Weights of a small transformer language model.
Size: 13 layers, width 256, MLP 1024 ReLU, vocabulary 4096.
Each number is 128 + 24 x the weight over its row's rms, rounded and kept within 0 to 255. Layers, rows and columns count from 0. The size above them is the row's rms in percent of the matrix's.

# layer 7 attention query, 384x256, rms 0.119, rows 230-235,293-299,357-363, columns 0-255
size [ 88  88 102 107  89  89  91  89  97  97 103  90  93  96  77 103  93 105  94  84]
[[116 103  84 112 162 146 130 129 112 102 144 131 131 125 122 163 134 107 123 111 106 102 148 150  92 148 129 133 142 148 102 125 166 105 118 114  93 125 149  97 130 139 163 145 138 113 109 151 126 139  97 134 114 127 174 129 120  58 151 121 155 108 142 125 112 124 113 130 124 173 136 128  80 126 103 120 110 141  92 147 134 144 118 173 131 120 187 147 123 122 119 150 121 119  89  92 137 111 139 103 134 111 140  91 133  85  81 100 168 151 100 199 176 139  98 145 136  96 127 123 137 126 153 112 116 113 108 136 124 156 130 131 126 100 101  84 157 149 154 128 130 133  51 155 116 146 165 134 149 137 123 121 136 138 136 119 119  86 127 139 183 109  77  93 170  94 131 171 130 158 132 114 116 124 133 117 119 127 141 147 141 116 156  98 150 117 129 134 125  76  85 125 163 163 121 105 104 134 150 147 153 122 174 104 152  80  82 141 123 144 121 113 131 152  79 108 126  93 102 129 138 113 149 162 139 115 104 151 172 118  87 149 169 171 115 146 136 129 148 126 166  93 147 124 134 138 119 104 115 108 127 166 149 119 139 142]
 [ 99 130 155 129 153 106 128 114 118 168 140 102 103 138 108 108 104 183 127  99 115 127 142 152  96  99 152 121 171 107 142 116 138 113 128 122 178 109 162 182 150 179 105 139 112 117 130 145  96 126 147 118 117 145 159 128 134 132 152 117 152 146 186 120 153 148 127 127 100 130 118 123 177 103  94 107 170 127 102 112 123 126 108  98 113 110  92 127 137 156 134 110 114 170  98 127 118 115 146 126 113  98 130 139 129 112 107 113  76 137 108 166 154 136 152 167 119 103 137 128 106 144 112 125 103 103 133 131 165 113 118 110 134 101 149 160 143  97 159 117 149 148 139 131 127 158 106 100 145 146 112  94 113 110 141 106  96 128 130 123  43 133 129 195 136 166  96 170 109 123 123 128 134 100 119  97 151 148  95 100 126 179 141 146 123 134 123 146 111 137 103 121 127 146 112 141 139 125  84 152 147 121  98 150 107 185 163 148 126 124  96 138 120 120 121 185 123 149 110 163 106  98 118 139 185 128 130 153 133  86 121 110 154 183 130 126  76  97 155 107 132  88 136 147  98  88 122 121 132 120 113 120 100 152 135  90]
 [122 161 106 119  75 164 147  79 123 154 119 109 118 158 152 102 110  83 141 106 143  94 105 112  99 124 150 135 113 107  75 115  77 140  77 111 149 116 122 118 131 159 169 130 139 122 146 131 122 135 118 117 136 133 108 118 110 127 145 124  95 124 130 112 141 137 101 124 116 131 131 101 139 139 161 155 169 135 121 151 144 155 126 104 164 134 134 103 104 128 191 143  99 132  86 133 118 136 144 131 145  76 153 110 150 139  75 114 141 154 136 115 129 155 118 135 116 155 198 141 155 131 140 141 131 114 129 130 124 124 103 136 132 105  91 124 133 123  96 143 101 142 129 120 149 112 200 122 122 139  52 111  95 132 117 117 127 126 103 112 102 124 141 122 152 159 117 149 154 148 121 155 134 168 120 173 104  71 111 151 103 163 146 137 125 137 130 150 104 119  71 142 194 121 116  93 133 105 152 148 119 167 102 126 132 121  98 140 117 139 148 156 115 114 130 143 100 101 130 159 149 142 177 126 135 136 150 177 117 118  96 153  93 150  96 144 194  93 153 100 159 106 135 140 143 100 123 123 141 144 106 146 155 112 142  92]
 [121 140 134 148 126  91 131 141 127 118 103 130 126  79 144 137 166 156 120 138 150 100 149 134 137 127 121  93 106 138 171 127 161 161 143 133 117 154 126 110 141 144 104 111 150  94 129 187 116 115 128  80 115 164 151 152 144  90 140 109 141 151 160 112 126 124 109 147  91 139 135 166 118 152 153 145 155 137 109 146 145 151  79 149 107 152 148 102 126  83 105  87 134 151 148 106 111  91 126 129 170 156 141 143 108 113 129 177 179 118 122  90 139 105 132 145 136 111 140 129 111 152 166 145 124  99 136 158 130 139 114 113 137 150 120 131  96  94  96 114  95 137 117 101 105  57 160  95 125 108 105 128 138 130 159 127 132 134 156 117 195 157  95 155 143  96 125 168 127  68 116 125 121 199  88 130 122 112 112 120 129 132 122 132 114 134 143 112  95 164 134 148 104  87 135 152 111 128 157 175 130 125 133 131 114 189 113  90 127 152 136 155 135 118 119  93 118 149 134 132 126 148 177 134 149 128 136  81 152  93 121 183 110 118 127 108 141 154 148  93 146 136 150 116 128 162 167 143 109 153 155 131 129 150 129 166]
 [136 131 153 158 125 161 120 125 131 146  95 113 134  67 161 152 155 147 104  94 112 109 128 127 100 127 151 166 105 136  97 135  80  83 124 117 125 162 135  93 130 129 144 106  96 132 154 123 154 127 145 117 145 111 144 135 100 147 151 128 126 125 142  91 134 109 158 140 128  82 157 143 108 155  98 156 103 144 119 106 143 112  92 167  93 191 112 154  86 148 144 100 136 114 123 108 126  96 186 133 125 112 111 190 133 160  98 150 156 145  56 154 120 102 136 153 111 113 167 122 123 100 140 138  95 108 151 178 138 130 123 163 113  73 150 125 135 108 116 126 138 116 112 117 169 165 116 117 125 122 112 109 123 151 126 111 157 111 136 135 124 116 134 155 140 127 148 124 136 170 103 119 148 146 159 146 173 102 182 116 123 126  98 144 132 121 155 120 129  80  96 139 149  97 133 154  90 182 109 155 148 164 129 118 164  87 150 107 129 152 130  94 142 101 144 132 163 111 104 133 125 116 131 113 124 117 134  92 131 123 107 141 128 153 133 190 131 130 132 110 197 120 128 130 184 135 162 132 131 134 129 151 137 101 140 124]
 [148  97 122 101 135 163 170 119 107 172 145  90 110 113 172  63 159 164 113 121 123 103 127 127 147 120 147 130 156 106 117 126  99 109 137 120 108  99 136 153 130 127 129 113 137 122 167 143 129 102 109 117 139 154 106 141 107 166 130 158 100 128 108 146 138 146 170 117 116 154 134 122 106  87 121 155 157 133  78 140  98 154 143 138  42 122 132 106 104 149 123  93 107 123 148 112 148 126 148 156 129 132 140 147 134 131 132 141 140 117 113 147 127 143 117 116 101 110 118 138 120 101 144 111 133 139 193 127  79 145 125  94 163 130 114 146 148 119 141 136 109  79 160 139 139 186 122 114  90 118 104 120 138 127 117 135 101 145 120  96 139 128  97 168 149 103 166 125 109 129 146 136 107 174 130 137 143  90  83 107 155 140 154 120 164 139 119 157 164 107  83 170 110 104 153 146  70 132 140 164 155 128 141 135 146  93 168 157 146 138 133 133 113  93 135 113 122 111 154 131 124 116 107 157 132 162 121 111  80 150 177  93 150 130 134 162 107 161 114 132  97 142 147 131  94 124 171  75  89 102  84 139 137 122 124 113]
 [138 152 127 116  52 137 120 126 179 165 131 111  96 136 144 130 142 100 144 164 103 124 129 128 141 117 116 105 136 104 107 132 119  96 122 143 184 128 128 102 154 144 171  95 129 128  99 151 132 146 112 137 115 119 137 141 157 123 157 107 202  90 140 144 113 104 146  93 129 135 169 134 112 132 148 140 110 160  91 158 148 130 113 154 140 136 148 132 109 128 107 103 125  85 133 133 146 162 121 133 116 131 132 152 137 109 150 115  70 154 133 127 159 141  93 156 184 115  85 153 139 182 157 133 108 106 108 114 137 132 118 153 123 150 115 124 157 121  87 125 155 126 149 119 139 118  85 146 176  82 123 101 148 117 134 114 113 106 144 146 120 114 121 158 150  77  98 136 114 153 137 108 128 181 167 106 146 165 110 155 118 158  68 139 105  86 115 142 160 145 146 141 126 114 154 142 124 101 126 120 168 155 137 132 139 136  97 108 109 124  73  85  75 126 119 107 158 136 153 138  99 126 113 142 101 105 139 110 164 101 169 145 116 119 111 119 107 128 153 118 142 100 147  82 128 119  79 106 102 124 123 112 145 127 164 162]
 [101 135 145 133 148 106 146 133 135 126 139 137 134 129 140 149 122 128 122 161 106 134 147  62 114 128  93 135  91 121 118  90 110 159 150  98 155  83 125 124 124 129 154 200 100 144 138 121 151 162 112  98 177 129 155  91 127 155 122 113 122 135 120 102 158 146  87 126 165  91 110 123 139 163 122 168 119 146 119 127 148 135 114 137 127 110 117 138 111 114 149 110 164 178 142 138 103 145 137 103 120 133 135 115 170 128 139  97 156 173 147 154 144 153 112 129 145 119 141 129 159 150 141 102 113  93 163 115 137 119 178 112 154 131  99 175 132  83 190 148 128  84 111 104 112 128 132 111 163 118 158 141 118 122 149 101 124 125 130 117  79 154 130 147 145 134 115 120 123  93 138 130 105 106 141 139 118 133  84 130 113  73 127 113 133 199 127 107 125 162 133 102 142 145 117 109 140 101 101 155 105 205 138 173 123 122 142 137 149 145 132 169 138 172 129 171 123 123 111 163 129 150 153 125 114 126 152 162 125 140 134 105 131 124 140 136 189 145 135 102 133 124 143  96 134 143 151 127  95 139  48 126 133 161 121 103]
 [ 79 156 156 108  79 138 134 139 108  65  49 147 110 136 125 128 155 128  98 130 114 162 148 154 104 134 108 154  83 127 111 122 135 120 162 148 109 122 143 155 120 146 146 114 150 100 137 167 130 105 144 150 183 143 148 110 118 134 107 142 130  92 114 152  89 130 117  91 123 125  99 175 155 116 129 116  93 118 148 111 134 121  99 164 110 102 159 131 140 127 128 141 154 118 177 102 136 120 131 105 146 139 125 118 181 141  87 137 110 176 113  84 122 134 135 146 149 129  93 128 101 120 129 136  93 153 121 123 159 122 150  90 133 137 111  90 109 104  83 135 132  68 116 108  86 111 106 108 164 107 142 142 117 153 138 118  89 130 134 172 130 108 109 130 116 146 127 151 148 116 150 147 139 157 121 157  94 101 117 129 139  96 173 185 127 105 128 115 101 112 120 112 127 123 101 121 112 110 120 169 132 105 128 151 125  75 100  91 103 144 104  75 119 180 116 115 136 106 144 144 104 138 118 150 131 110  99 112 129 145  82 157  98 118 132 180  97 130 107 121 144 121 125 158 168 158  98 118 118  99  96 138 135 136 118 149]
 [111 110 130 136 173 151 153 177 129 105 115 127 113 137 115 122  52 101 120 133 102 131 131 103  90 121 128  99 136 131 115 139 103 134 154 156 126 114  91 118 124 106 132 130 120 121 118 180 111 177 170 132 100 146 156 133 135  96  98 167 145 115 112 110 148 122 139 120  86 138  87 157 176 169 128 159  86 140 149 113 164 190 155 125 147  92 174 108 157 164 170 100 173 145  81 120 109  81 161 137 155 110 123 147 132 105 178 137 139 121  83 127 111 129  84 138 114 104 141 154 110 113 136 119 142 122 122 110 151 147 118 132 126 193  97 137 115 143 101 114 136 118  89 105 155 136 117 133 120 127 177 127 197 140 164 111  90 123 118 131 143 105 115 127 106 130 102 171 131 162 134 119 133 118 106 115 153  96  95 122 106 118 132 111 134  85 115 125 131 141 116 138 129 171 163 116 120 116 174 134 145 108 108 129 133 128 121 160 135 138 124 131 155 108 115 121 124 197  81 119 108 121 122 116 159 123  80 128 138 129 151 116 150 117 113 157 102 109  84 144 135 112 112 130 144 134 124 141 125 120 143  85 124 130 103 110]
 [151 123 111 136 151 132 109 136 132 124 100 159 135 134 101 121 188 132 151 191 128 140 103 128  93 162  96 111 119 124 170 133 152 128  71 130 166 102 117 141 159 139 133  99 114 136 162 122  85 124 136 143 104 151 145 130 187 138 134 108 149  91  94 139 129 106  86 158 136 106 167 121 132 169 122 150 169 132 129 129 121 126 157  91 138  91 132 110 117 143 111 121 116  98 140 139 131 164 119  94 139 141 130 158 109 176 115 130 130 158 132 180 150 151 148  94  96 142 112 117 116  80 118 145 116 174 146 103 116  85 115 129 124  82 126 115 148 170 133 108 131 126 113 138 125  96 120 164 116  96 140 143 133 114  67 124 138 108 133 153 184 125  83  88 147 139 135  83 141 145 114 138 117 184 143 132 179 156 108  90  97 145 134 107 131 125 128 115 154 151 104  97 114 142 107 112 119 107 127 101  80 117 149 133 133  87 106 107 117 141 121 123 102 121 122 137 120 106 105 182 186 130 120 110 135 127 119 156  94 124 126 128 152 116 115 144 116 109 130 105 117 119  92 127 120  61 136 157 141 167 110 173 103 129 149 122]
 [125 128 121 176 120 126 140 129 110 175  89 164 129 152 113 154 121 136 112 137 127  96 134 131 110 148 111 106 128 144 124 110 135 188 138 146 123 156 104 156 131 150 131 176 134 159 152 133 116  92 103 101 120 110 100 139 125 135 126 126 114 143 138 158  98 177 131 116 150 157 112 133 150  97 123 117 128 109  56 133 131 120 158 111 120 130 113 144 100  99  69 152 127 126 124 134 144 103 151 126 144 151 184 161 173 103 134 110 143 133 157 138 120 141 143 102 141 143 114 126 152 140 139 116 123 115 133 108 123 104  87 120 148 135 142 140 139 147 123 173 139 136 150 124 123  99  74 126  94 147 129 139 130 131 147 160 144 121 111 122 103 181 127 116 103 178  99 156 144  87 161  89 123 127 166 140 113  83 137 156 116 105 151 150 136 120 150 122 118 135 139 106 161 116 105 121 170  74 140 129 120 190 136 135 155 131 144 132  77  97 112 134 114 153  93 160 131 117 150 146 115  94 150 107 126 188 131 135 148 151 125  82 169 121 158  85 161 125  97 105 117 116 140  70 111 158 160 105 139 131 180  80  97 110  93 109]
 [111 127 143 113 143 117 119 165 153  76 127 101 160 169 130 105 172 122 139  95 146 136 106  88 155 153 124 120  82 120 132  96 122 120  99 167 131 135 104 102 137 115 112 139 128 138 151 105 164 129 132 182 120 110 112 134 126 144 113 115 112 137 137  95 131 117 129 121  93 123 136 151 147 206 163  85 115 119 161 113  83 148  97 126 181 159 145 152 168 114 103 126 164 134  87 141 129 113 117  98 124 120 141 166 134 133 128 153 121 131 122 142 141 145 162 114 125 125 107 118  97 157 149  99 133 127 163 126 140  99 100 132 119 109 140 144 139 174 120 116 105 156  97 162 144 126 143 151 188 168 146 118 167 122 131 159 106 124 100 204 130 115  83 146 152 143  99 137 120 119 110 133 116  82 140 124 139  88 110 118  96 135 132 117 136  70 118 145 135 151 178 100 126 138 158 154 142 133  92  80  97 120 142 107 136 116 143 104 148 135 125 131 102 122 140 136 141 154 160  90 163 133 114 131 110 115 106 100 107 118 121 128 117 158  94  89  91 128 109 137 149 127 102  89 116 188 150  77 118 135 110  94  99 114 139 129]
 [134  58 170 120 182 127 150  93 138 118 126 113 115 187 115 138 100 150 166 119 139 165 141 157 100 132 121 136  94 113 105 135 156 149 122 101 160 126  67 130 133 149 100 135 127 129 101 142 129 130 136 136 127 131 146 111 148 139 114 122 105 141 155 129 137 158 155 127 130 127 128 107 116 152 120 107 123 177 135 136 117 135 116 126 136 114 128 116 150 149 180 136 142 136 124 155 139 140 122  95 108 162 154 129 120  90 177 110 151 135 124  99 139 140 121 159 149 127 158 136 104 137 131 111 137 152 181 121 115 105  97  88 132 141 137 111 115  82  94 175  98 156 115 173 114 111 153 170 125 161 134 139 135 125 149 142  82 142 173 150 143 128 166 132 152 136 117 133 148 142 123 142 169  74 112 105 102 157 191 111 132 103 154 147 118 154 122 126 104  84 131 143 157  65 148 136 116 144  97 165 146 145 115 169 139 141 134 143 111 111 133 144 106 151 114 122  98  67  91 158 112 129 183 146 134  95 174 146 143 128 141 176 124 152 127 121 143 124 148 138 123 121 148 156  90  97 104 159  96 101 161  95 129 107 123 108]
 [130 151 126 141 142 105 121 102  92 130 124 141 131 114 107 164 112 121 135 119  79 138 146 158 153 117 111  45 115 134 101 135 118 162 135 189 148 109 110 144 126 127 132 152 119 134 117 128  99 145 115  93  83 152 116 151 142 101 161 132 143 130 149 150 148 110 119 123 160 132 107 157 156 145 168 125  96 115 140 126 123 113 170 151 141 138 131  97 124  75 130 126  90 174 143 118 139  97 183 118 126 125 151 116 124 154 106 130 111 126 163  71 105 127 191 106 130 110 125 128 117 171 123 139 143 108 130 135 120 150 171 108 133 165  91 161 160  87 109 140 161  92 122 136 120 132 126 134  99 120 122  97 127 147 116 105 162  97 140 119 111 176 105 125 111 131  72 122 148 133 135 116 113 187 145 114 166 156 175 101 106 121 119 132 105 117 168  70  84 118 130 117 124 182 121  99  92  99  94 146 121 142 115 122 158 172 103 108 156  86 139 121 108 118 123 152  87 126 130 124 147 114 139 141 132 156 144 130 111 155 124 171 142 144 121  94 115 143 103 111 114 142 125 114 141 106 111  87 122 182 104 135 103 108 102 119]
 [144 109 159 108 168 122  96 137 121 152 164 113  86 139 149 146 105 154 167 121  74 106 122 134 167 147 135 171 140 145 128 141 160 148 115 163 147 137 107 171  82 123 110 153  96 139 146 111 119 167 143 184  87 159 120 132  90 121 121 142 148 129 121 154 116  85 120 123 132 130 119 186 137 125 137 108 131 116 137 120 116 152 107 135 118  88 165  85 108 100 160 145  65 108  94 102 157 131 115 131 151 156 113 113 125 105 121 162 127 114 124 154 137 158 107 105 143 156 120 150 134 108 124 101 115 179 120 167 140 111 118 121 138 130 115 157 137 152  95 132 129 172 113 106 118  88  96 140 144 118 113 136 133 168 207 129 102 107 120 175  92 123 122  95 120  91 119 124 117 155 130 121 109 121 125 143 177 125 131 167 118 103 147 150 137 124 107 136 147  79 140 111  93 142 133 142 130  99 129  87 145 127 110 130 140 141 110 144  72 118 121 152 171 129 140 102 137 100 137 130 124 163 122 155 127 133  96 109  72  96 129 106 128 160 123 146  92  93  68 130 178 106 111 140 141  99 136 121 142 116 142 121 106 136 137 110]
 [115 172 135 126 152 135 137 109 137  95 116 115 141 117 114 165 126 139 117 159  88  87 104 177 104 153 159 127 143 129 144 145 133 166 145 146 182 148  84 110 144  96 144 142 142 134 116 128 125 128 125 143 141 176 126 132 124 130 131 153 193 132  95 117 143 164 141 125 127 116 118 126 145 108 146 139 120 113 124 143 151 102 116 134 152 147 120 102 149 146 115 147 110 134 114 131 154 145 153 124  96 127 134  94 133  66 153 155 125 139 109 160 106 169 175 115 141 170  91 159 150 141 162  87 135  87 173 121 156 130 151 138 153 122 133 145  70 100 102 143 151 141 164 147 149 107 115 137  89  92  92 152 129 133 148 116 146 108 170 144 162 125 157  95  83 155  84 127 142 133 160 134  72 144 145 156 120 128 132 131 181 149 152 126 150 115 117 125  89 142 109 112 117 186 127  95 105 143 173  85 122  93 109 116 131 157  96 101 149 105 107  69 125  86 135 120 138 121 121 140 146  77 139 153 137 137 136 128 130 137 128 140 121 107 125 106 116 131 158 128 135  87 138 144 132 101 101  68 103 134 113 128 131  84 132 126]
 [133 119 161 138 144 166 148 124 146 146 108 144 141 138 129 152 146 139 142 127 117 152 114 143 137 115 165 148 119 140 153 126 109 161  99 136 137 117 166 157 116 148 139 130 178 115 149  95 124 139 175 164 124 137 133 114 136 125 138 124 146 148 111  94 127 137 139 153 136  77 141  86  74 122 114 164 146 130 142 126 141 105 106 142 122 152 134 121 128 125 174  94 134 125 121 154 130 124 143 101 119 111 154  96 156 118  89 116 107 118 118 167 121 164  75 105 119 141 184 148 136 131 139 105 164 158 118 137 151 114  97 139 126 146 104 117 135 129  93 143  81 102  43 123  98 131 136 118 124 121 104 119 109 116 151 134 122 129 110 137  88 145 140  96 140 106 122  89 133 171 121 119 118  92  77 133  84 113 111 146  73  87 128 137 122 127 156 119  70 143 129 149 178 183 190 100 113 168 138 114 125 146 142 109 150  76 114 146 128 119 125 128 170 191  96 153 125 104 144 180 152 158 162 113 107 151 103 130 140 108 164 130 128  87 143 115 119 130 157 152 101 101 119 150 119 161 140 129 136 106 103 160 136 125 126 114]
 [111 116  77  96 175  86  97 109 148  84 127 105 100 127 121 100 110 123 137  94 126 142 103  94 160 158 172 120 121  87 138 155 139 173 118 136 157 139  91 104 147 127 156 149 133 145  93 126  88 139 125 109 114 133  88 118 106 128 123 102 125 122 121 137 168 117 108 139 109 122 105  72 111 123 123 151 141 154 132 132 136 146 123  83 117 147 126 125 118 121 116 137 161  96  77 119 177 133 132 112 153 132 167 115 125 148 114 123 103 144 130 125 113 151 142 108 169 101 122 133 137 133 164 129 146  90 183  80 112  99 106 142 117  47 154 126 109  85 107  81 136  95 122 158 143 116 145 100 135 116 147 117 116 152 165 116 146 110 158 134 167 172 149  95 110 135 143  91 123 149 140 117 136 110 106 130  91 125 142 119 122 132 140 137 151 162 113 167  93 164 127 146 113 138 158  86 152  77 122 114 114 126 130 127 145 145  98  96 146 121 162 117 120 143 103 187 176 113 155 148 159 130 162 114 173 151 132 110 139 139 153 113 123  71 148 160  94 109 157 129 114 158 160 144 126 128 129 125 150 129 136 119 135 101 139 125]
 [145  83  96 154 111  88  98  98 129 101 110 144  77 114 115 126  97 108 114 126 106 111 125 112 161 127 168 163 144 127 108 153 121 184  73 177 151 109  90 142 152 124 109 105 125 144  99 133 128 115  82 127 116 135 111 111 135 155  77 124 164 108 134 135 127 142  96 139 120 127 140 133 166 102 104 163  90 148 103 132 127 114 124 142  72  85 142 185 136 101 130 177 140 134 124 144 129 129 146 126 166  92 144 137 150 109 124 155 131 157 113 150 166 145 138 135 156 123 159 122 134 137 152 144 175 145 135 117 154 138 103 173 128 106 110 140 146 105  87 132 124 124 143 154 142 128 111 131 168 124 168 155 133 118 128 120 110 105 135 157 132 153 113 175 141  82 152 140 123 173  99 168 120 166 124 143 175 117 135 135 160 138 123 126 128 162 129 112 114 111 121 133  86 171 127 133 134 149  88  77 107 118 117 134 131 158 142 130 115 135 174 102 134 112 148 102 111 145 117  99 163 126 123 107  70 102 148 107  85 175  86 128 120 138 137 126 136 137  93 165 181 106 129 153 112 133 136 107 113 131 102 134 142 117 159 154]]
# layer 7 attention key, 128x256, rms 0.117, rows 101-107, columns 0-255
size [101  94 105  96 101  91 102]
[[110 152 147 123 133 113 120 121 110 158 102 159 141  98 117 130 124 110 175 139 146 140 127 141 128 165 138  95 172 166 102 113 107 134 135 130 109 127 124 125  85 105 107 159 145 137 176  92 144 103 125 128 165 111 139 133 104 152 124 149 123 150 152 117  96 140  86 125 155 149 111 138 152  90 156 110 169 125  84 104 125 148 151  78 135 143  80 113 117 143  92 177 101 155 115 120 101 155 132 101  94 146 149 124 104 141 142 115 135 147 124 150 114 110 115  99 145 130 149 110 163 118 133  74 155 140 167 137 104  94 125 119 110 113 169 167 180 150 161  87  99 114 123 190 130 132 140 145 115 122  86 145 159 131 127 133 111 161 139 116 123 102  93 149 136  98 137  78 147 160 121 124 159 134 131 150 150  58 116 128 102 170 145 148 136 164 140 134 158 113  99  88 121 102 135 121 151 118 122 139 116 164 167 102 120 115 158 145 177 137 164 129 108 128 140 141 117 165 152 162 151  99 164 143 122 152 104 137 109 132 118  94 155 122  77  92 121 127 123 151 122 129 108 133 194 155 117 130 103 122 156 106 142 118 118 137]
 [113 164 131 141 114 183 138 136 105 124 159 115 140 163 128 118 159 161 164 141 122 122  80 128 133 115 180 122 131 149 152 155  94 134 108 153  84 148 140 142 148 133 131 118 113 103 135 131 126 120 127 192 157 111 148 140 151 129  98 104 171 153 116 128 141 128 129 130  79 148  98 154 108 169 150 180 130 172 138 147 116 107 148 150 150 116 185  89 118 123 139 103 119 107  98 144 137  82 112 118 125 168 108 151 137 100 179 112 112 163 108 138 134 117 171 142 137 124 162 158 144 137 133 110 106 145  96  90 126 169 113 113 137 176 117 131 108 148 113 129 100 153 148  87 127 165  65 109 123 125  85 139 131 130 124 129 101 125 100 104 168 112 140 114 104 123 138 111 160 107 120  94  96 120 108 122 137 136 127 119 117 158 158 121 108 163 137 153 135 107 144 157 115 118 102 138 120 143  71 116 131 100 158  92 142 146 126 147 123 153 130 105 132  87 128 142 133 144 128  99 123 108 124 138 139  95 113 116 134  84 108  92 158 118 117 139 138 118  68  86 148 125 124  89 110 161 155 122  99 152 112  52 153 104 119 148]
 [156 135 124 141 186  79 186 108 130 144 136 150 135 109 154 110 147 109 124 128 136 133 123 133 190 162 105 176 187 173 110 128 126 114 124 119 135 113 167 113 135 139 150 187 117 113 120 125 124  99 137 133 130 114 110 147 109 105 114 147 115 146 152 128  89 151 110 148 111 131 120 139  82 150 153 169 146 153 175 125 144 173 152 138 123 174 120 137 134 112 145 121 117 144 144 153 139 142 145 103 174 162 115 147 134 133 107 129 125 119 151 143 123 123 123 140 125 104 120 134  98 146 102 148 106 144 142 120 134 119 111 145 126 159 137 129 189 109 124 143 122 157 128 115 109 128 119  97 100 153  77 142 128 108 151 100 149 117 156 104 179 150 168 104 119 141 114 109 133  84 105 104 113 158 113 135 115 131 157 139 107 169 129 163 112 159 153 144 179  93 124 153 156  95 136 130  88 153 130 166 105 102 117  99  88 191  85 140  78 140 132 173 128 127 135 132 126 109 135 160  90 146 146 172 113 111 166 108 125 109 123 163 147 164 111 144 115 146 144  82  74 120 116 153 109 128 118 127  99 138  87 130 139 124 114 127]
 [102 171 159 117 133 119 116 116 116  96 134 124 159 147 138 110 130 123 147 146 157 154 118 134 138 100 144 120 121 166 157  94 154  68 143 159 124 147 149 114 124 132 133 160 142 120 141 141 114 156 149 151 102 133 147 157 154 131 131  94 113  28 131 106 142 128 110 120 151 154 106 124 139 118 127 124 104 146 152 112 143 110 115 125 157 116 144 186 123 137  93 118 123 151 153 105  84 129 144  81 114 154 152 128 116 115 111  92 139  70  92 107 131 149 134 133 124 162 144 157 107 157 148 189 108 120 119 129 139 128 131 106 107  71  86 144 133 149 152 145 150 160 156 153 168 112 114  99 147 145 147 145  86 150 124 135 170 144 127 106 155 129 147 133 106 149 125 116 120  89 126 125 149 119  83 117 114 109 144 144 106 145 131 132 138 136 128 136 107 143 118  93 104 105 152 144 160 143 129 163 145 121 135 117 105 122 131 118 125 125 117  89 182 146  98 103 115 144 131 139 118 152  57 190 117 123 140 142 127 147 140 106  92 118 117  86 124 143 116 120 169 151 130  73 116 123 141 154  79 117 163 131  61 118 174 132]
 [153 123  80 156 114 105  94 154 137 154 140 135 122 164 149 143 103 114 115  97  73 148 127 171 159 160 127 144 129 128  95  88 138  97 129  96 133 142 160 153 111 113  75 105 118 108 139 130 117 117 124 109  85 123 133 133 111 101 142 128 110 140 124 135 113  95 131 121  99 113 100 151 113 135  74 140 183 153 103  87 101 164 163 117 168  98 158 109 126 163 148 104 123 116 125 104 110 100 130 153 148 134  79 135 154 113 110 102 177 119 110 137 130 133 157 143 110 109 131  78 164  96 127 134  89  93 164 111 138 111 150 128 101 125 131  93 129 150 172 118 135 117 177 111 126  87 165 143  97 123 143 135 139  82  98 148 117 155 105 134 155 148 149 107 121 119 147 137 114 121 149 155 107 137 155 136  81 108  91 140 149 118 135  95 110 134 134  78 172 150 127 156 131 132  89 105 143 149 159 134 159 142 154 171  79 155 116  95 120 117 128  97 143 110 109 144 102 130 125 151 152 161 113 130 112  91 135 147 160  96  95 161 104 156 123 163  97 122 106 161 109 102 124 102 167 118 130 108 123 114 107 130 128  85 140 128]
 [125 163 127 117  97 108  71 138 115 190  93 131 136 111 168 107 164 103 172 116 114 144 130  96 129 114 151 152 118 132 147 117 105 156 110 113 117  93 127 150 133 131 108  85 130 136 107 124 142 123 127 142 154 124 135 150 106  88  98 128 130 169 128 125 145 127  96 137  92 118 154  88 160 129 136 112  84 137 117 120 111 136 126  86 156  88 118 147 138 123 116 161  58 126 144 124 154 152 120 127 143 112 134 106 139 122 130 143 178 155 108 111 130 110 127 148 114 120 157 110 135 101 135 125 110 119 122 100 167 125 135  95 157 116 149 122 164  90  91 151 154  67 151 149 128 107 145 128 149 126 184 133  73 109 128 102 128 144 152 121  98 122 108 103 120 138 155  98  91  97 132 108 137 112 126  94 151 123 124 108 101 102  96 176  96 103 116  99 127 102  86 161 192 115  82  95 105 110 140  92 154 128 149 135 158 107  99  83 136 151 121 155 131 125 132 106 131  63 164 120 126 151 132 138 141 142 141 118 105 113 114 123 109 128 163 163 110 148 150 111 140 151 148 111 139 199 151 164 105 111 144 116 115 120 131 109]
 [138 122 133 155 119 143 102 100  85 166 131 123 119 115 128 120  82  93  74 129 146 121 178 128 109 126 129 122 159 138 121 117 158  84 140 154  89 139 143 146 161 153 133  83 151 114 158 150 142 117 160 121 160 143 141 127 142 104 160 112 139 135 135 113 159 117  76 146 165 146  92  92  98 115 134  91 142 109 150 154 179 153 149 147 154 127 110  97  98 106 123 143 154  89 146 151  92 100 141 119  83 130 120 122 146 135 146 165 147 101 103 158 125 122 143 111 144 128 139  85 119 115 103 109 140 174 147 164 123 103  88 133 133 141  93 135 102 168 112 151 180 147  74 147  95 166 118 122 155 148 126 142 146 126 159 113 157 111 132 140 100  95 134 112 103 158 126 140 168 112 149 141 123 122 164 114 101 101 136 159 109  65 113 135 165  94 180 155 104 154 106 121 116 113 109 126  67 121 137 175 157 141 163  72 127 128 128 141 131 139 135 117 144 129 109 119 155 132 179 153 144 143 111 115 136 124 100 122 142 115 125 133 139 131 111 102 110 125 163 152 139 117 126 109 116 144 117  89 128 146 132 182 148 154 138 120]]